From a checkpoint of a small transformer trained on Wikipedia.
Size: 8 layers, width 384, 6 heads of 64 (2 for keys and values), MLP 768 SwiGLU, vocabulary 5207, 14.3M parameters.
Training: a variant of Muon for these matrices, 4313 steps.
Each number is 500 + 25 x the weight over its row's rms, rounded and kept within 0 to 999. Layers, rows and columns count from 0. Numbers have three digits each. The size before them is the row's rms in percent of the matrix's.

# o: layer 3 attention output (transposed), 384x384, rms 0.0697, rows 30-59,94-123,158-187, columns 144-191
# v: layer 3 attention value, 128x384, rms 0.0956, rows 31-60, columns 144-191
o30 095:499507505554501524467496500512493523474501493483478456553493512475531506520501476459470481495497477482513476507456512511475528500523495492492497
o94 101:454533483474508485520495499515505484477456494504509491549544472494501504466463503567535478487502555457500516502516486520487460468539506498515500
o158 120:536471519517509518487516507463423489542479500488469482468489546455485504513504536514495497513477496509532494463503506537462474497515491504476513
v31 107:497493478445467547484489505499548472577512528501516504518524503527540493463515527517471505489472496510518503529513491443486519527486539461512515
o31 093:426501538512468495508521511479490502429497481548494523477505555504473475471540469480498478505527493533543456477469525529467448502494529490536471
o95 109:522479497462433541515497486533511486519510511502489511466458494484510511503530477453501516501446476463552520524496482472521523476540516450499502
o159 119:488476501476497506510482547479501437485527513518511489454490502533494504533496535516467499507478472544537502492499513504480439552457499467478515
v32 107:503506512527513478506486516482522485513495481500508487463484492472492507526460464460522540485547503502499464473510497515522510507552545511484506
o32 088:506515487489478544553483502521516510485525494493502504491544499434536510504498473519506498470475530481450448531490528536484492498500504512502489
o96 096:490507512524486501482513506513528472538491460458488515540513542482511472505504469499532546473464508543528490477501505490471472499518577506528500
o160 131:479517498508494491538494530569510503513503466492501510533506479465522507514472513475520523487534528478442493514514502512496494493557530461484533
v33 105:499486497531508495543512514504509473469508521548540496455474480509522445460518485483459515483521497520476475512450498489512505480513476478517521
o33 086:513485522553513511543535523521516473528511503507458504467502484493530486498523499486529523505507541479511492497531478506522490506535471537486551
o97 103:497513493489485482532530498507510477515521480488480493481540528499483488567554456462478501490449511511493448508452524441508511518502495525475490
o161 123:503530492476518530501514548494482462527472506522428493489474471506507475450519505525561489495463517516519517512451479515534520464501496477502518
v34 107:483505528504520500497513448537507462538524522498484542493464556509485518461474501513453490536481474510475530500517473515543486509530500484524525
o34 094:509541500516476506533531553512521499570519524505527494457487467483486464527504499515538481471486507521487496488528470471468503491485493469537459
o98 093:476502526497495518477519455506526479519438520506503486521535521490469499502501469515471506512506529475470459482502498480537452480509448474520524
o162 128:470536472532489516500533527532510483527474537485501528484484487544483483543490462504470489493489464523508508515544437507516511512503503486525533
v35 104:485512500542464532443486512466462483497469516506488462541523449520488495528544467479524551510534536474527507458494493531516494530482470511540519
o35 088:464442481505489521438503512456520501475497464508488506545522512530484523500508465495481545556524499471538511473512474550467510487555455550497483
o99 105:454504554513526526457480507518468528490474558535531504481496501468463530479489513482533533437540518506443496478525522489494471498511462512521459
o163 121:506478474505479523474489504427520496487488472512515482510508485559493517524510521515532498487509505497506469477471458521521510486477500547512507
v36 106:480514523453460503490496494464517480446468523496543538484468501468524481516485467463515571450497465520542535454493449541501476452481540510503500
o36 095:532526546476501496440506447512499514493507453501491478496492543439496511546533515520483472514519488496512503495482513488527486506507506511483516
o100 108:467493470464492468546552535508546505456474486477517481467514532471479536522523497489470479503506502472482486529541499480577522465503515524507526
o164 114:528522488487507514490450482472484487525553481502463504479515503453531486511473467507473512513493488498543482508516485504557465501510484536522519
v37 107:528489542463530498509524517535474518505502487520517495504478499474515533499490519500465490520463487490496475499487511501480455531476514518511541
o37 098:487487501491509461472499528522472508468496466483469506505493490503443537513473529454519536500501530533541498507542538520454451488430505477483504
o101 102:478531437522541480480514482479465435472467493473533493498518498481554537485467498528503457514544499515483500478466482490491492516533452479474502
o165 120:519472530539520476521493499482491537436526467458503546493511492474498500505473486485506503543486496512491480475480534498498489549484480450486511
v38 108:511514492479506465521526522518504525468519484525502484485490470486539515521493474484527499537489561478470499520498554543511502503507476465529472
o38 085:488504489503483491491479543526510532519492514545518496481552474425500493526486468495507490501511511539431500504537477528531515504505497487491519
o102 098:455458481508533536546527502487498556470486520504512522499514490494516476439535459489515480445493522475529490506522550451485487482493497488523482
o166 132:461518497498510478470472487506479493513505450502504529470482460434528473506481473491516508503497554542473464525502542507506520520509508523529463
v39 101:470503544510509485492477508500532517465515517495531523472500502493510477514529528492512503488459518527455497535507495523477493522474509491486523
o39 093:503534492501517513493510494501477564500530507511507514461526477515543533454507489537511499466473501515492473513511540478525483520513523482501521
o103 097:474447524517505508456482489514549499520443511513504532523530467523453509509503539495499520526486490499488516492494470470528474533486527549523491
o167 117:498518535530519522502505537499514484457498513510498487481519524511549514434481544506497524499494585548487502513524510504543498510463533501490484
v40 103:517497476508511486534518513493510538472518482517514502482481479463458502516493511523521522483488486489527509450538473517510498555506474455496503
o40 086:553482562500495508528498534499481488471491514504490497544491576489484545471518523515570456501502543466496481478541514527515484533499474467501527
o104 092:531464478508485505477504503514508462457493433490502485530478474455530478523501468528471500530506533477534498472470499550466474462522531521522484
o168 126:535520502542506491530502499466503526459491494475506504495495538446467477499504499490527494463465537499480468525495527462481478504487500487461545
v41 105:479515554548554520504484503507495512522450524499484516537529528495494518502495514497533509536499471548476457508465538497496483525506492498512486
o41 090:512495531508456522402484540517534511442503528469516477493468521517521488503516481458503506512508479470540522478528519474502498473462484472497489
o105 103:498497505475507504516496493460493528442514548532530514426550540503466480519507490539537500472460493493491526510457490454502544514495490451500512
o169 120:494498497497454491440456514499514521460480461496541511491511528597494522525472475498496512493514450499472464482522496496491463508475481484492481
v42 105:497510441486502509501493544460465528508484507480503513513469537483471517478497515478498490515511487532537579495500529559500475465517469532468532
o42 089:489512444484484534484531501497511518498460493503471480501481500616490525516497494476479495521528463460518542494481553520486509495526562506460521
o106 095:462482534493472469471478488478518526522482526495510470494494523486496500478517535503518492477525491536457461455540517476529467532458484490529521
o170 124:496521439530528489507512556474503496546484533535500493492507524525518525549502488462568492503481495506486523510536505555497480501551470495418503
v43 110:532491505472476528507508507556532513512537454502513528512506502471495520511511491485488507496480485493497518549482492545492457544485488459528514
o43 090:531507517529478490482503538465477528506507488507504514494550506515515521481500485490511506517488519529533542552537477497487480530535485470501518
o107 099:528501531504479513535473456510523548475483501521487477464470497493468530500546504509493491463470482530484531470463565502556539531478497481512517
o171 131:478508526487527496538512530507515523528507500487488521476528558464483494487553499530537473510501511482484567500529542542492487486521540430496531
v44 102:463459507508509522558543498485479476508514509521535512515515498480536466526468493537501457554565523428473507506489492470461503495479521498496473
o44 094:455531482497510535513469530500498515477519480496533501546526470505491530546500524499459450506551500474554504505460498490468508489508467465488507
o108 094:499489494547485476519510503505507483469501525517490526541499491523491470482484487476531533474492491471498494466498496501527451468565532495542530
o172 118:468476482447522494496481487520544441489520497517537499537532492504491449535522506530480481494522490468507513501494500475510498470424524458468508
v45 106:457499496453491522490512479496470485511479488484493503491486481448524453514520520490532485501481462528493485511517528534469516488500477506510482
o45 096:495459455466494512490492475538475453513511492492516512487496547466466527535488479525518520501509469527491499479514476529530479487503518487516504
o109 097:513501481512502492497511478487463453465481468507489510460518460487517487481488512450522467554500483514503544499462506496518487521482485494534483
o173 123:499498432513523495525497488566511466513468537494496516414502469497490475542496471511515516544488466515499504474526492541469485532558498506550478
v46 102:505521442475508507553523480495501484521487539479525492464467501480436494481498478468493523518504489520471523463486471521486492513521500495471527
o46 095:485489503484486463524514503520491502489509511489521497503499477481484508500504463473518526531527505463492530511455464529482481542502505533488505
o110 105:486504522498507530529519528522518491507543490477486484496516481490489496524516480520482499515494492510500499496520507526514479482468430496451522
o174 114:492488487523440524483526501507517507520478506498532504510492518465513506495522497526524498463556503520507473494527446485451542498486509520492522
v47 113:461493491497483465517489486525527506537459505507459465499522492519476538473482478513543470501482507487481491515486519489478493477530510517518485
o47 091:479501537524459506530473464415486482480473513512508512487470501517515501525505528501501517519498537513493460503457528482501518479500535531490488
o111 106:540553474503516495498530495524522493536502470514508533497504515503503511491467516490520473519469515529505550499523471467531477547472521507508524
o175 125:495503466485467518509499482450529494533456540467503502510505537459487484475550523514516514496476523538505461517472488436522530518473492549522485
v48 105:515518475514498525523475481511511480480478508514503486452497503502491550508529505491496493483533498478495520503525480456458483476517492498504475
o48 091:538501471500549500533561461472520463526498510482515473510489530517463513511510555480515537437491480476528495539485501454471498494428465500491501
o112 100:494465525479461485487496474522495457488462525471481498483493500488454488495518521500509523518503551533514520547515522476489539539532554492469535
o176 118:488471485504494524547539430473505496524478527500530522533493487505489508510520537492495501465493476490464488520492462430467457520478521484503485
v49 110:525480489497517510497509505479508453508525497490537493510535508483470472490553498542495500480530511499498476538494507485523492473512458491450491
o49 093:495485453487525496540522515536537482518538484483509508461500479454467519500524518530471483506514536495456521497489478530505504511508497487451544
o113 103:503517493473488461519488526484508502494496499547504498468500480497490508523520523567499487503497468490534516534450493446488520495502476451525516
o177 124:513485475471484517493485536546487482533549501461485505513503492460473490502493516540484549505495530462468582522483464512522537465527501513483479
v50 110:491569520489494497468510496471515537505518502526543490501479465504531478512522470501511507497497546461470481542520498503454522438484495466527516
o50 090:526500507493504536489467498516484487556512532473482520475462521474533484487516514523502503486476503486504485550531523488526519488497517451542523
o114 092:539498537519461528496458499433471555457512533534535492491464516541488488492482500508525512492505515519470500519522487526504441472483443488460468
o178 128:505521516515530522538468515503489528515519506505486526490503490468539475526497487517491519460496496498526509520482496523493499495474487484534500
v51 105:549488473521503516525519519503415467461514569524552585520547504471509496459503503539469499514519501502470488531540493496524480519494494554490515
o51 090:498511516488489528518499531547471514528495469594486502528521546542516479513507494479476499522513508515473478506524478534525479485536483510495503
o115 104:518488544539503506421468498468469526496485479520510520456500445552485562480483499543506524480460516498456517545493515481521451486505514520526467
o179 115:525488491492506509518504527532448466482519506520498494499506502549506445504475510513484501487518496524510514489496499499522511509498510548460518
v52 109:472469514521519483513507481490462488514542447525490469442534490497528476504497497487492493493468493516540488498518473510465470511568540527494464
o52 095:476526511470498487529475460520487512458478448484504480489491476497485505537515487495507548483525501527471467477441524507517486515565515502534478
o116 099:510499491510493535545495517476524482500496460504552517469517466502475498498447536517500503486467474450506532506504507499491510520518483498449491
o180 127:453521526516478481496461485538517493505514479519515481535507505468482482507537506489516511452480448497477499499482489525486539511522490497461478
v53 107:489491520493520436499514482543496483499507525502518540484483552484463486506509516533478471511477513507495518495500470527507480456484487493464487
o53 086:495488485502539478519515486517490483505475533514480534491484484483513517492499540497514540481394441504500537502528482478496544496499479452496544
o117 105:515538487503468510472511490530470515451538530463497510481503513506491510531490497483497529523569481485531477491483504480482535498516487496496506
o181 125:470471507470514456535515511512519481488486499538490501487474465515500520490522557498467506508427480508500471501495502490504480498522510482445524
v54 108:505501478509520533504523506527496509501569502456482517490480454495500509500505496466496519436469479533506498502490508473514505527521466479538508
o54 093:499535529547504508458514489488467507535512478510500492492530481473514488488451506456574534489505468522522478515465490477507514518473490465557450
o118 105:499489561491537510496520524514495546429490516482500514479512507499479513482521543516463492496515538478492539526445441489499527519506475470523488
o182 120:530488486552516496517527527508515543563498504493491537519464522483495484533488483449501484487462483485508479534489502440485455505542485474542516
v55 107:542500551509497540509484537483455487477474543450516480491493462524525489459504499446526482525532496511513498477503520544472508461461530495472522
o55 086:521466529499539529486510534468479471478490474494535502482485497567521536463487497495544513492534533519515486502483503484524544479504532487526497
o119 092:549507513487483531515470508546442511485528491487469496494481516512490516538478463563488482516508485479525447504491529477479497501497509484502488
o183 125:518475473523475570474509520501529476542513484511529523540490506560564527491482490477512506522488535475514482549527479509509506519525548493519541
v56 108:506532512508516489487522480493506546470491490490488506444517524510514515521487508513499508502502472532510549490511513547469523493491478483501519
o56 087:491535434533500506549473480535500540535530496502474479490528512458491494507525485519479473489492484548470527499481508508485489516488497488462532
o120 104:503502535544535497568483487481503511481515555508490522511496507505507533511513507490484512525526457514440489491487490530477498523460437479528496
o184 128:509500482501480525471493467548463532551506488517488499459473532453495492518489496483532466537493515496479484495492466524522492513525505502518502
v57 107:483520481493509519563437521547476513505497522510488447524502522482489488520468490478460473490517525493451498521519456512480493480464473501505490
o57 086:449523467531531468510471484537459517469535474497499558495496514516488474483503478515511524456509539511501509538524477543489495459530484515455481
o121 106:469463508476439509533497480497515555522495553517512448513492487566517506528493483532490500477508503469474501477499507565534493500478415488513525
o185 121:462457505471491514511491476534513504490514475500534480501501461499509486501441519519502530467547564501480498496493495493508464487566482486481472
v58 107:525503466496498483467535456514533505548480526478492512492499484472514478509500502497528486464497501472502488516474467526500551511495480465458497
o58 089:511539484489509452503468511490492514515490510501491517468513489494511484497539487501547501468477436514474485499500511450474461524504481467507488
o122 098:513455510534466501526497503519479469474502525485520461484517530508492503506547507509499510501472496493493492493477551527494468460526495524532503
o186 127:534524496486528450507450467490511478470492512496517528474461485484503466511513490505565531483462480503492516543493525488520508531470449507519500
v59 111:544494510480509524501487538530544528503519556529498482476511493519495500507492488488516486532495542488478541494485549492509475468475520547497454
o59 092:516495519462559500462480494520514459507508483516451466519551469507509478542475509527490494543476498501503512467462545523484535511461507496469498
o123 098:523519550480509499535520494490520531507497516521507490480513488493510490517506476503520516457524521458479501514514488503517440515480481535518513
o187 130:540509504499546522509564471535527493512521512493523507540510510557490510481446505486480482507464502484491508499505537476506490511476483523492455
v60 101:490498532509512529474481510441530505534489487489523522548447497458512517510499506503468516510532507519532482543514530498508459491473457539440523